Weights of a small GPT-style language model, trained from scratch on English Wikipedia: 252M tokens.
Each number is 200 + 20 x the weight over the matrix's rms, rounded and kept within 0 to 999. Layers, rows and columns count from 0.

# layer 2 MLP up, 768x192, rms 0.165, rows 377-431, columns 0-63
216,193,184,203,175,187,212,221,186,200,218,203,206,204,171,212,233,174,198,190,215,199,192,167,173,176,168,177,253,207,197,223,181,212,182,205,196,176,187,225,176,208,225,186,203,211,233,201,195,229,169,220,219,180,202,229,182,220,217,190,209,174,202,172
213,211,219,196,222,211,221,206,171,251,193,197,227,193,170,188,224,231,232,214,171,206,190,148,144,200,188,192,237,184,196,191,224,196,176,217,207,179,210,167,198,203,213,188,199,194,189,201,214,195,201,182,233,203,186,235,211,184,227,262,220,205,180,209
191,174,223,211,189,201,203,196,178,216,202,201,199,209,212,187,212,190,211,173,189,208,179,190,200,202,173,211,183,195,220,196,201,237,166,237,190,230,235,220,190,169,207,164,200,205,176,215,180,171,191,174,231,175,223,223,210,192,212,197,238,211,189,171
210,197,200,214,211,184,203,207,185,220,202,211,176,217,222,208,210,221,208,184,187,214,190,185,204,147,202,150,208,220,196,243,182,205,190,215,206,166,175,226,208,183,211,216,224,205,213,169,214,185,199,175,205,219,185,222,180,180,190,201,220,218,153,201
193,218,222,178,173,214,179,198,181,217,186,244,189,195,179,193,187,230,212,205,194,208,132,196,177,200,216,210,198,169,174,209,207,230,167,212,172,195,213,190,231,197,196,240,198,214,206,199,202,199,201,195,223,227,191,202,203,207,190,208,215,218,191,186
203,185,238,208,151,216,227,209,223,215,174,221,194,218,195,175,201,219,213,192,178,204,214,205,195,211,228,212,196,189,188,232,205,206,189,209,181,186,205,174,209,185,201,163,212,204,183,233,236,225,208,185,224,188,167,189,198,210,207,208,170,233,177,184
200,165,180,219,236,220,176,199,163,180,227,196,193,202,232,198,190,189,216,182,211,232,180,236,217,219,191,216,172,177,189,165,196,188,215,194,210,189,179,189,182,191,197,201,223,215,217,160,203,202,201,224,177,205,199,150,214,196,194,175,205,187,228,181
176,213,215,203,218,164,230,152,180,204,226,179,195,231,211,247,204,207,195,224,230,197,208,187,211,188,206,196,231,183,172,197,199,219,182,224,204,222,199,224,196,242,209,212,186,211,165,210,212,196,201,183,198,201,188,235,180,166,231,178,181,236,199,216
162,159,175,228,201,226,208,201,201,161,146,172,186,205,198,222,172,191,234,198,208,207,210,179,190,201,208,225,196,203,242,227,192,189,240,202,177,191,211,234,209,218,173,195,198,215,225,163,209,177,189,244,206,202,151,211,259,205,224,201,188,178,182,226
206,208,225,228,191,162,240,213,198,196,184,202,217,213,156,213,182,184,217,212,228,208,201,202,175,220,168,172,210,218,254,214,185,190,196,183,157,168,195,192,175,205,214,213,240,235,191,177,167,213,176,229,207,204,223,227,196,207,245,194,146,207,189,210
213,199,184,190,159,190,219,244,193,172,182,167,212,187,216,193,181,176,210,231,222,205,197,179,224,219,199,157,229,235,132,219,176,141,161,202,188,188,209,177,175,192,237,223,220,165,207,202,199,216,161,162,160,227,165,216,200,170,210,170,191,246,209,198
213,203,209,233,198,216,169,202,216,203,221,194,223,182,194,199,211,204,234,206,205,200,187,172,210,210,187,201,208,202,157,190,232,187,222,181,198,166,180,199,207,217,183,188,217,196,205,194,215,178,202,205,144,220,187,182,183,238,180,210,203,206,173,192
192,187,231,219,176,227,216,219,213,209,225,210,234,219,188,187,195,250,218,206,192,241,208,223,169,213,213,193,237,227,213,218,170,162,152,235,206,174,181,190,211,202,202,212,237,206,220,195,200,170,177,177,228,171,175,195,195,249,233,193,210,203,226,167
185,209,229,224,219,197,197,225,229,193,177,233,215,180,177,197,199,164,206,169,189,204,162,231,175,164,218,195,199,195,192,212,185,139,192,211,177,174,208,195,213,224,198,205,203,199,211,223,194,199,167,166,210,206,186,194,216,226,209,225,235,218,221,220
211,214,203,195,194,170,206,188,184,199,245,217,205,199,223,212,249,215,188,217,250,188,204,214,236,212,173,252,225,205,207,203,187,182,216,167,219,209,160,198,212,203,191,205,202,232,164,212,215,210,214,174,235,209,199,217,220,227,218,225,230,168,198,217
212,209,192,207,192,158,205,185,213,199,217,190,189,175,206,190,187,219,208,168,224,180,229,217,181,212,218,201,215,204,198,195,210,245,196,219,220,221,193,208,197,211,159,196,198,208,195,199,179,201,161,215,256,169,243,146,192,188,209,215,200,204,178,175
199,165,201,211,207,214,202,202,214,179,194,213,215,195,218,197,207,197,200,175,225,202,202,202,199,195,203,169,184,232,194,235,201,207,183,208,187,215,200,190,209,199,194,164,209,239,169,178,182,195,173,259,171,200,201,207,182,245,215,195,215,154,227,196
206,175,179,205,220,185,193,219,258,203,201,200,217,228,175,164,170,202,222,183,195,229,220,194,167,189,182,219,223,207,179,185,195,177,175,224,181,200,161,207,194,188,189,170,184,192,200,185,180,202,212,181,201,183,217,194,178,216,207,221,212,199,195,181
196,162,189,192,192,188,191,190,166,210,201,185,200,201,187,244,195,231,209,226,220,199,203,182,199,245,223,212,220,245,180,179,221,219,164,231,228,241,184,195,176,194,173,200,192,169,206,225,183,166,193,180,198,207,229,246,212,162,196,196,186,210,178,230
211,187,206,199,215,176,201,195,160,159,192,187,196,195,242,180,163,210,241,173,192,201,207,198,211,188,201,199,199,185,216,198,187,210,210,186,195,217,173,196,172,210,203,199,197,165,203,165,187,188,197,181,266,183,190,218,183,180,165,207,203,210,218,205
177,195,233,235,197,224,212,213,197,214,161,178,230,225,197,197,223,167,176,204,213,183,211,179,168,266,204,199,193,215,167,195,162,222,215,194,213,199,190,179,181,211,193,194,182,198,218,187,203,175,195,173,195,180,194,188,188,222,225,198,147,175,205,251
184,197,194,183,159,214,171,190,193,209,205,218,168,189,194,194,176,243,194,218,182,205,164,232,191,181,215,169,199,230,228,191,203,210,193,190,214,208,234,182,223,176,217,174,218,231,219,199,226,230,202,177,223,184,216,164,166,225,209,182,195,192,210,190
173,199,205,200,192,193,185,191,192,231,190,156,175,221,191,203,150,197,195,187,202,192,202,213,226,186,234,171,155,214,174,200,182,235,173,174,201,214,192,183,229,207,192,176,230,212,180,182,195,199,217,205,191,205,187,191,183,209,199,194,208,187,198,211
222,220,197,213,218,204,208,233,234,195,196,192,167,194,194,178,221,219,198,207,216,166,209,172,227,205,192,191,164,227,205,170,226,229,195,195,208,182,211,178,237,193,208,201,186,210,212,149,166,150,238,181,212,183,228,186,209,192,200,174,183,195,211,216
187,208,213,171,152,196,199,220,193,178,216,223,178,202,224,225,197,238,200,213,159,217,210,157,224,204,223,215,203,185,159,223,192,229,170,206,165,230,178,225,138,183,218,210,198,234,221,178,163,187,156,173,196,237,180,218,205,164,220,184,204,190,178,187
152,193,194,225,208,167,212,210,224,217,181,190,194,201,201,214,179,217,197,192,171,186,199,201,208,214,201,227,191,220,200,224,218,227,209,209,228,193,191,183,200,196,187,191,197,205,192,209,192,178,201,179,225,198,207,218,214,188,199,204,199,221,219,205
204,205,209,216,182,185,196,222,211,220,205,217,183,229,228,182,204,184,199,186,229,193,184,216,168,215,205,196,189,197,217,191,187,211,188,232,187,191,206,208,232,197,203,197,229,217,187,226,226,202,207,194,208,211,176,191,215,191,220,198,203,199,186,199
216,194,194,188,208,171,187,180,186,223,194,195,167,174,201,242,165,199,197,165,186,204,224,220,233,185,219,222,185,175,223,225,199,230,203,169,190,221,193,196,220,218,186,238,202,181,214,206,197,199,232,187,174,193,162,202,224,220,208,174,215,181,210,189
198,235,197,192,184,202,184,190,223,193,176,224,186,219,182,205,208,153,221,186,179,192,163,210,179,199,205,180,173,213,235,216,211,182,209,194,208,168,205,201,216,211,234,210,213,219,199,221,188,216,157,178,185,208,198,199,215,227,182,213,200,187,214,191
199,217,197,185,206,209,222,191,203,194,210,200,184,196,177,193,205,206,197,197,206,193,182,203,197,201,200,211,194,192,178,203,170,201,182,189,193,193,220,202,186,201,202,202,201,188,196,209,209,211,193,219,199,208,215,199,210,210,200,192,202,188,188,201
155,210,207,258,227,200,208,228,175,176,213,196,210,198,184,221,187,212,208,188,229,204,196,205,199,203,202,185,251,195,171,151,220,182,190,199,196,175,166,204,212,203,206,166,173,201,189,180,213,198,191,201,176,187,204,171,209,206,207,222,197,227,199,208
188,173,209,211,193,184,181,163,213,182,183,227,204,209,215,215,173,192,200,209,188,196,210,187,198,208,181,202,164,205,194,161,200,199,194,205,195,193,204,160,203,216,217,194,188,202,199,171,229,233,209,235,200,200,190,188,233,212,243,207,207,228,183,215
208,162,205,216,204,201,165,166,205,231,211,207,241,185,191,157,216,206,209,188,173,201,202,176,199,174,231,199,224,191,192,216,228,240,204,201,189,217,181,216,191,158,225,190,223,166,179,159,198,180,156,189,219,210,243,178,219,216,251,200,202,184,208,182
212,173,208,204,226,157,190,205,193,201,184,187,195,222,178,180,161,205,173,183,200,195,195,196,248,201,202,183,190,182,167,189,201,208,227,253,170,208,184,173,206,195,197,234,215,167,235,215,197,186,189,251,186,201,195,149,202,180,197,219,195,212,216,193
252,177,180,176,210,179,204,202,189,188,177,202,199,204,204,202,198,201,190,204,241,197,186,222,182,170,216,202,204,186,218,209,196,163,202,195,200,177,222,215,226,186,188,218,176,232,188,205,201,200,179,191,238,219,209,207,220,207,203,204,190,174,243,235
204,228,215,192,190,191,246,245,223,211,190,223,188,201,174,192,196,202,174,196,217,176,186,192,196,228,169,169,194,230,216,192,158,175,181,189,221,182,153,161,214,224,193,206,232,200,203,206,209,249,240,239,226,211,189,204,213,252,194,188,185,196,174,181
188,173,130,193,209,189,196,208,181,250,195,230,218,249,181,188,233,201,187,216,191,197,233,170,220,217,164,228,191,214,202,193,188,228,166,199,170,206,184,186,183,255,208,220,199,184,170,230,160,215,193,228,170,210,184,204,206,198,201,195,215,207,225,172
200,189,198,207,209,205,227,207,180,212,189,200,225,222,189,169,223,183,190,170,190,203,175,178,178,219,220,214,203,214,195,215,198,189,195,171,190,236,192,187,227,202,193,194,212,216,224,193,177,218,203,188,213,210,224,204,200,207,193,187,213,222,218,217
178,228,213,193,201,177,222,162,204,202,196,261,175,206,207,227,194,192,187,204,203,221,179,185,232,197,217,197,260,211,216,271,171,220,202,214,200,176,171,212,170,209,200,175,169,196,242,235,184,195,184,157,197,200,209,234,163,204,189,206,165,200,190,178
189,189,182,175,186,178,198,211,222,229,174,222,263,223,189,214,200,182,212,194,213,194,211,160,205,196,232,210,207,182,204,185,188,192,196,230,207,158,190,177,194,178,234,253,210,215,209,207,208,197,185,205,196,189,186,178,185,231,180,165,209,187,175,178
209,226,214,250,219,171,198,189,226,213,225,217,231,186,183,223,182,205,183,215,187,189,193,193,192,181,210,195,195,208,169,200,198,208,186,208,197,207,213,171,193,221,162,211,199,204,211,219,188,203,248,204,219,181,167,169,178,225,261,193,144,253,183,191
201,215,189,207,196,206,213,193,206,207,186,198,180,199,212,191,192,234,195,202,222,196,202,203,207,223,216,184,208,215,199,170,190,188,232,228,206,249,185,194,196,217,216,193,211,201,190,230,204,193,221,199,179,181,239,204,178,186,192,178,211,206,193,180
202,185,223,202,185,200,210,237,202,197,217,199,206,153,180,205,215,202,186,240,233,198,163,173,185,194,213,185,199,199,193,178,186,186,177,168,187,235,195,183,231,194,219,236,206,226,220,212,218,199,191,202,195,206,188,179,222,228,177,204,210,171,203,174
198,180,191,213,208,213,232,208,205,206,220,166,214,223,189,234,179,165,218,177,201,209,195,193,174,181,205,190,222,179,196,219,233,186,233,203,189,203,179,234,208,240,169,186,192,229,214,235,202,199,196,193,207,185,189,184,199,202,252,199,202,211,172,182
180,221,159,193,198,177,196,219,181,198,206,184,197,196,230,196,218,208,192,199,217,190,221,202,197,173,152,177,215,178,208,201,188,216,203,229,222,157,214,207,179,233,188,198,198,212,213,191,222,169,205,211,187,233,177,242,204,211,185,232,199,184,162,207
207,188,152,221,212,185,182,189,239,221,181,192,225,198,194,202,193,237,222,182,190,212,178,213,209,215,205,207,199,186,218,205,154,198,189,190,173,186,221,243,219,209,219,211,186,206,164,206,201,185,154,195,206,215,166,226,170,226,211,193,201,214,186,187
207,187,242,218,199,194,194,204,237,208,223,205,212,215,183,214,189,193,199,208,234,201,206,210,203,190,165,177,205,224,186,219,241,187,198,168,217,210,174,175,182,215,166,222,240,176,216,213,176,145,220,218,197,194,182,202,196,198,181,166,193,256,169,216
220,183,194,205,162,214,210,186,205,201,196,172,203,199,160,198,179,241,215,207,195,195,218,201,204,212,157,182,191,176,205,178,166,192,196,212,212,211,196,234,203,180,213,233,234,176,209,226,214,201,192,203,194,179,213,162,252,217,213,215,225,155,196,164
184,214,243,171,162,186,201,183,206,197,198,186,193,198,185,190,186,210,180,215,187,218,201,209,174,205,201,187,208,182,180,214,193,216,209,188,172,194,215,202,166,222,204,201,208,198,208,235,210,172,203,197,211,159,177,208,232,213,210,179,192,182,197,191
210,158,209,235,197,215,195,191,177,204,200,224,185,214,229,188,194,200,247,154,167,185,212,192,212,194,206,188,192,222,233,196,187,186,196,214,215,203,239,197,197,205,181,196,227,217,196,209,213,184,207,210,255,173,209,191,179,199,203,184,224,169,228,209
206,178,188,194,157,224,235,206,212,191,176,190,178,212,213,205,150,167,222,203,198,221,214,218,192,192,201,185,204,183,189,211,193,191,176,214,213,187,163,214,202,141,253,175,169,196,222,241,171,184,206,192,199,198,235,204,195,189,205,169,210,198,215,181
209,216,194,209,194,207,212,180,223,222,203,191,215,170,227,204,186,233,200,183,215,227,190,220,240,184,198,230,222,201,202,172,215,228,204,187,216,213,207,225,235,171,180,181,183,208,121,189,223,234,230,195,185,197,232,179,178,199,222,204,226,188,136,191
197,217,250,199,188,179,225,179,218,197,211,206,196,185,222,191,168,195,198,216,196,194,192,217,199,229,197,195,223,231,213,187,183,185,190,192,226,189,177,181,187,197,159,209,220,199,195,157,236,219,202,195,241,218,158,228,198,201,213,161,220,171,201,211
252,208,186,207,195,204,180,216,214,224,189,199,177,218,193,191,198,188,184,188,164,190,179,202,241,209,188,203,180,187,205,216,189,187,194,192,208,210,218,231,266,202,187,194,200,207,206,201,220,185,208,213,192,241,186,187,208,182,219,218,199,183,206,155
192,215,199,234,191,166,181,204,211,185,191,210,224,205,195,216,199,205,217,226,186,238,197,205,205,218,194,215,221,182,204,150,186,194,187,225,210,194,163,232,210,181,214,219,186,204,229,229,197,217,185,202,254,201,180,173,189,214,206,216,208,185,172,183
# layer 2 MLP down (transposed), 768x192, rms 0.142, rows 377-430, columns 0-63
183,199,204,217,177,195,184,215,197,198,186,231,179,188,222,197,179,224,172,187,195,173,192,199,190,206,196,222,173,180,207,180,158,209,215,184,207,202,197,231,184,185,192,201,226,205,219,214,199,206,186,210,206,202,225,211,200,218,165,181,196,200,164,174
218,189,216,177,199,211,222,210,193,199,222,236,196,222,213,200,189,223,216,202,214,202,193,186,181,188,204,176,208,215,274,185,211,215,181,237,180,201,183,172,198,197,200,220,213,172,220,196,152,196,179,208,204,191,184,216,213,224,190,203,225,182,232,177
176,212,193,172,171,207,191,215,224,164,169,181,184,182,206,180,188,234,203,208,185,189,194,177,209,189,218,180,195,197,168,177,196,160,170,237,207,185,201,154,214,204,207,178,199,230,252,186,199,249,214,234,165,248,179,185,161,232,182,221,193,191,174,216
213,200,206,183,210,222,181,167,200,245,188,219,171,174,224,236,204,186,207,215,192,214,169,228,218,188,228,192,247,181,214,223,187,167,172,199,199,187,197,204,232,217,191,252,171,172,210,200,215,185,227,187,192,237,201,184,245,217,185,179,199,208,196,196
180,219,222,194,193,176,216,175,159,197,193,235,198,154,215,229,207,203,175,178,209,186,210,198,206,206,185,219,171,200,214,190,186,174,203,191,192,194,188,200,214,193,203,177,206,161,213,191,197,209,222,209,213,211,224,194,187,207,221,210,200,206,156,195
143,192,214,200,175,198,184,233,206,202,222,197,185,187,188,226,212,219,164,202,216,250,174,200,221,241,183,227,226,215,211,210,173,159,178,250,216,255,230,220,199,220,213,204,187,217,214,204,199,180,207,178,220,203,179,205,172,207,218,167,201,218,202,223
185,194,229,233,217,190,194,222,191,186,183,198,172,169,218,147,216,207,179,191,216,247,199,199,158,231,231,182,175,161,205,215,222,209,217,249,207,213,277,172,194,179,183,192,165,154,205,221,197,191,184,158,256,211,184,196,202,178,216,227,178,217,217,206
184,207,203,180,232,122,230,200,193,213,225,176,202,201,177,210,201,222,188,201,211,224,182,173,179,204,190,194,152,204,231,231,174,206,183,201,190,225,199,214,224,206,183,169,208,186,209,171,184,202,207,155,222,165,210,180,176,161,174,211,232,202,203,225
191,185,209,188,211,220,207,198,219,218,173,218,201,208,216,207,168,208,148,189,187,196,171,159,195,201,230,196,216,196,152,210,230,213,208,195,191,239,164,221,214,144,190,175,180,237,145,227,160,161,165,210,212,209,182,179,204,182,205,184,210,197,194,194
203,205,206,212,222,209,193,191,170,184,200,194,185,192,190,195,191,218,210,228,223,217,229,158,172,203,181,171,202,216,199,206,181,203,199,195,167,176,200,219,178,199,188,202,252,203,231,210,192,199,173,185,178,162,184,222,219,176,196,175,173,193,204,201
201,208,233,212,189,196,176,216,216,188,155,224,178,174,180,173,225,233,207,224,216,234,207,192,214,231,180,216,218,192,164,146,193,193,160,181,210,202,172,212,234,173,224,174,182,126,193,204,157,228,193,226,184,181,202,213,139,191,243,167,208,225,203,207
243,198,215,209,222,207,173,186,174,225,209,185,195,190,198,203,212,220,191,223,161,181,182,191,229,201,204,209,184,194,189,192,214,185,192,165,206,178,195,207,217,214,179,198,200,193,210,188,188,176,204,186,176,238,205,209,179,215,198,244,221,237,192,199
182,197,269,186,249,226,209,185,222,200,214,174,179,202,185,213,206,191,196,205,183,206,187,198,206,219,207,190,194,212,218,188,206,200,227,216,224,165,197,169,215,202,212,214,205,174,172,176,172,210,209,230,214,195,243,177,183,234,177,183,188,191,211,203
192,238,240,202,159,228,204,208,188,206,200,172,203,181,210,189,204,195,206,212,213,196,176,233,189,186,220,217,204,201,169,171,216,227,208,167,196,208,228,201,217,205,223,166,195,220,188,200,189,216,203,193,233,203,201,196,209,179,196,220,247,199,177,244
189,212,239,196,174,212,210,169,177,214,165,232,185,227,185,202,225,189,204,200,234,221,205,181,225,193,198,208,226,196,165,221,169,192,203,208,208,215,224,197,202,180,208,218,228,178,204,150,223,187,190,216,200,160,187,221,185,183,231,191,223,188,181,215
210,176,166,163,204,198,190,177,180,193,184,200,171,225,222,212,195,217,237,200,214,165,195,166,194,234,206,205,209,202,188,198,179,215,200,192,225,218,166,185,170,195,181,196,180,207,185,185,192,197,154,193,189,239,214,159,228,221,208,225,191,197,153,204
225,186,192,216,165,215,158,195,196,196,204,178,205,224,216,198,226,216,192,172,200,161,199,218,187,192,239,225,203,203,226,202,214,147,214,189,193,169,193,178,202,175,154,192,176,219,188,243,188,206,194,205,187,213,219,217,197,193,146,222,174,231,237,200
232,236,224,212,236,201,196,210,199,191,213,224,205,193,172,218,184,215,184,208,206,171,217,191,185,210,200,197,221,208,234,217,195,201,208,176,207,185,205,182,203,207,207,223,206,183,217,231,223,205,219,188,206,210,234,216,215,217,217,201,204,209,216,205
190,199,177,217,232,188,206,195,177,201,187,187,201,218,219,224,214,205,194,201,172,179,171,188,199,231,195,197,230,216,203,197,220,200,170,184,216,199,194,197,182,168,189,226,194,199,200,230,221,217,202,193,183,204,226,201,236,150,181,190,229,206,181,199
201,220,229,210,225,167,177,211,241,245,221,195,191,216,163,201,186,238,219,199,199,202,201,182,192,195,240,179,206,178,185,208,183,222,188,192,183,207,193,184,211,186,201,235,161,196,215,205,195,223,190,179,188,211,202,202,181,194,196,227,210,215,193,204
186,242,205,183,242,191,216,193,173,161,194,187,214,188,213,159,159,199,211,233,211,163,243,206,186,195,200,192,235,185,223,216,239,189,180,214,187,249,195,187,190,193,206,237,222,185,195,200,201,191,193,205,209,213,181,170,205,222,224,198,217,166,155,201
217,159,224,211,235,204,166,167,202,206,229,183,185,189,216,210,180,193,214,195,218,170,216,206,186,203,190,206,221,203,219,224,221,202,191,187,213,176,182,185,183,192,199,193,210,201,203,207,219,182,212,214,170,210,251,167,218,192,201,178,195,194,148,199
197,199,196,234,181,173,172,221,171,192,192,210,225,212,198,198,199,220,199,226,211,198,195,188,204,211,189,162,231,176,220,187,204,195,210,215,181,195,154,197,203,225,191,172,203,172,207,171,204,209,214,201,207,179,171,191,195,202,196,200,214,205,211,172
202,174,217,203,207,207,236,221,190,185,213,248,229,181,245,217,226,217,225,222,198,187,200,206,183,222,206,207,201,195,194,194,168,226,179,179,182,204,194,180,212,234,229,208,218,228,208,197,223,158,229,186,233,235,178,217,215,181,202,191,186,199,205,191
197,202,230,217,221,175,203,227,214,168,195,218,162,190,223,167,200,189,171,196,219,198,183,205,209,194,215,214,199,198,225,192,197,171,198,146,206,189,203,207,199,201,169,198,192,189,181,210,177,205,219,163,216,190,206,213,205,192,230,187,202,220,227,157
182,200,183,149,182,196,188,235,187,226,179,198,210,202,221,185,195,173,199,198,217,198,243,203,197,204,174,203,212,197,197,180,207,187,188,167,178,212,199,214,236,202,183,199,228,161,220,180,226,216,179,210,215,195,217,197,184,181,235,186,217,156,215,176
186,221,183,203,186,201,214,204,183,187,196,175,234,210,190,196,227,220,212,204,222,188,203,220,212,176,202,203,212,226,211,194,200,207,221,171,197,174,216,208,209,199,191,196,200,207,191,189,213,183,186,204,192,142,204,192,208,218,196,204,176,204,236,199
172,175,209,220,189,212,189,249,239,191,178,206,185,221,197,221,192,210,222,224,228,193,217,212,191,212,201,200,184,192,174,215,167,194,204,181,232,173,217,182,192,200,226,210,162,191,197,170,174,224,173,211,217,189,240,228,203,190,194,210,202,222,216,196
201,174,174,191,184,203,144,208,220,172,219,188,242,207,194,179,181,223,187,157,168,178,206,231,224,202,231,207,203,159,228,207,221,150,242,211,217,151,223,211,191,213,239,189,187,203,228,227,213,186,203,216,193,206,178,176,207,184,180,222,198,194,227,156
221,177,197,205,182,198,200,205,220,223,179,197,248,222,205,202,183,198,203,194,195,208,199,193,206,186,201,178,204,207,201,199,217,185,196,185,178,204,193,225,199,192,187,195,205,213,209,213,227,183,174,180,212,212,207,199,201,229,180,206,175,197,208,183
233,191,233,190,196,216,233,197,199,226,218,195,195,249,220,248,197,191,155,184,220,207,211,204,222,188,177,175,185,184,216,183,201,208,219,195,229,190,240,201,173,224,206,217,230,214,186,173,234,174,185,194,242,216,220,199,212,208,206,208,152,206,208,214
205,209,203,180,222,246,203,144,208,152,203,198,240,205,195,196,225,192,180,237,178,214,208,190,156,188,188,252,216,218,209,182,192,203,210,192,216,235,204,161,204,197,186,176,227,192,195,212,191,230,225,178,220,189,160,203,210,205,189,222,153,200,181,187
205,213,165,192,237,199,188,188,246,181,206,197,170,187,166,196,189,197,234,166,222,177,204,233,177,169,204,200,223,200,171,174,185,223,226,223,198,206,193,204,219,202,206,200,162,203,188,162,215,219,195,244,185,166,220,211,215,216,224,195,215,204,185,210
189,236,232,210,214,191,212,218,193,179,217,206,167,195,199,217,186,187,179,201,187,162,172,151,238,217,194,192,184,178,193,214,201,204,251,229,163,168,202,161,215,191,206,217,205,222,160,224,195,226,179,207,194,219,186,220,174,191,206,188,201,220,162,183
200,195,188,212,234,203,204,194,184,221,205,186,183,189,187,170,243,190,167,209,210,193,207,208,201,238,183,192,196,169,198,222,197,208,188,186,211,203,154,241,200,192,212,185,215,188,206,199,185,203,190,222,217,184,200,156,185,215,188,228,202,207,209,208
210,168,195,214,197,204,202,167,203,193,209,205,182,231,214,177,214,176,194,187,214,233,243,185,197,200,196,173,163,155,188,194,190,240,183,226,169,233,225,223,202,186,203,201,210,217,199,194,213,177,188,202,192,189,186,223,191,186,178,176,226,203,210,230
207,187,205,206,195,187,195,252,206,215,186,185,232,205,202,155,208,200,220,233,194,203,221,204,232,184,174,210,189,233,196,227,198,204,199,202,210,230,175,218,184,220,171,202,221,243,196,166,205,177,201,193,221,235,196,185,218,189,181,194,218,197,171,196
200,178,205,227,199,204,222,189,217,225,210,184,209,196,156,197,204,202,214,175,209,243,200,203,226,192,179,175,202,224,215,231,228,206,237,212,222,202,210,201,196,195,188,201,145,221,217,209,172,181,221,216,187,201,188,231,220,226,181,219,211,186,164,177
187,208,194,172,218,219,192,197,150,190,222,208,173,214,182,182,229,216,183,209,218,199,186,220,204,202,185,227,232,192,156,232,174,203,176,199,189,219,164,184,201,208,182,204,205,162,184,218,209,207,200,148,206,209,223,200,247,182,243,203,177,223,193,203
174,192,184,190,209,202,194,196,175,205,161,205,207,183,225,212,210,206,211,225,180,194,186,243,202,222,185,233,175,177,166,188,201,179,192,183,192,182,196,183,207,221,186,192,187,234,208,201,180,192,206,178,201,239,185,179,200,239,212,183,205,202,167,198
190,204,202,216,201,246,186,177,184,189,207,204,189,193,195,212,203,218,218,204,228,205,202,177,190,197,219,216,170,196,190,200,247,183,202,217,197,212,206,225,190,161,212,226,185,174,206,175,236,205,177,178,202,210,235,215,195,181,183,210,247,181,195,190
203,187,193,222,169,187,199,177,193,209,233,194,230,207,205,221,192,205,200,196,157,197,196,184,179,187,201,190,199,202,208,191,189,228,197,182,235,186,185,213,214,186,201,161,182,221,198,186,209,182,207,173,224,192,199,197,224,227,170,201,180,175,179,219
184,175,192,179,208,222,186,193,238,218,215,183,231,182,195,218,207,189,168,206,226,201,226,159,209,163,217,207,156,206,214,218,197,192,201,194,208,200,188,223,239,189,202,196,192,204,186,190,206,203,177,190,223,188,194,210,245,184,188,205,181,178,180,204
212,186,227,180,227,192,223,199,210,186,182,187,190,209,235,222,212,227,212,213,231,193,210,180,168,190,209,221,206,236,209,193,174,163,206,200,227,229,206,221,204,192,217,206,198,199,184,213,205,216,183,187,196,230,178,163,203,214,199,205,206,217,177,198
212,196,204,212,178,211,176,181,185,195,199,188,207,183,218,185,185,193,182,190,215,191,202,183,213,185,208,226,179,201,218,190,192,161,199,154,227,204,213,195,231,187,154,217,212,199,179,211,173,200,202,193,229,199,217,202,187,190,189,174,218,216,166,222
191,226,177,163,185,225,205,225,197,190,200,208,210,199,213,188,202,218,203,207,181,196,163,198,240,200,209,226,193,186,203,191,221,177,211,223,238,206,195,187,191,201,194,198,210,139,172,212,165,219,210,199,194,196,180,169,189,187,196,212,173,212,232,227
220,208,175,208,195,215,197,189,211,199,205,229,210,173,178,226,177,237,208,232,216,178,267,218,250,183,182,215,165,223,155,183,210,180,195,157,207,211,190,174,248,202,166,226,161,180,188,198,202,168,194,225,174,204,230,206,215,182,236,187,210,232,196,217
190,227,214,205,201,194,162,179,224,207,199,190,193,189,160,214,173,204,202,189,192,186,175,206,168,200,230,195,194,220,209,222,175,201,183,206,178,186,190,197,169,199,202,240,213,187,189,211,211,202,180,203,216,225,230,181,236,207,200,203,166,202,191,190
215,185,203,170,188,194,214,191,192,191,208,211,237,203,188,173,220,207,197,196,176,168,221,199,150,189,162,208,217,192,195,188,200,207,175,191,225,229,203,214,183,213,215,201,235,231,166,206,234,208,191,175,217,213,211,193,222,182,238,204,186,179,184,206
216,190,201,184,220,184,202,209,215,193,169,212,189,190,183,203,218,187,222,207,216,195,219,178,186,199,217,216,208,187,184,171,216,200,148,195,236,209,210,185,183,175,185,222,171,209,217,213,211,193,218,211,193,183,197,182,198,218,203,187,189,198,212,222
199,203,194,173,231,200,191,216,218,198,185,198,221,174,199,214,189,192,179,202,217,187,216,183,230,228,213,216,188,205,210,186,177,209,185,189,229,206,200,212,182,189,197,193,154,231,185,181,236,192,209,214,164,203,170,201,178,159,223,207,194,187,182,196
240,203,200,172,236,194,221,183,192,152,225,200,236,176,195,184,204,202,201,231,158,190,214,141,209,199,177,171,220,216,219,190,206,182,187,181,124,180,166,244,207,229,219,207,194,177,175,207,223,171,191,190,229,219,202,231,232,168,180,207,253,152,180,214
202,196,187,190,163,259,198,187,208,187,192,206,201,220,150,187,163,210,215,166,172,229,185,178,144,183,208,210,176,179,203,236,199,165,180,194,214,195,223,193,186,187,182,170,205,219,207,216,199,208,196,176,183,182,210,202,188,162,180,204,210,182,197,210
211,224,204,192,196,172,211,158,188,186,202,215,206,169,219,197,167,208,214,220,193,193,199,236,188,193,202,217,198,192,183,181,197,201,192,218,195,241,218,185,178,221,160,206,216,186,202,222,161,220,202,225,216,224,204,228,182,192,218,198,228,166,186,226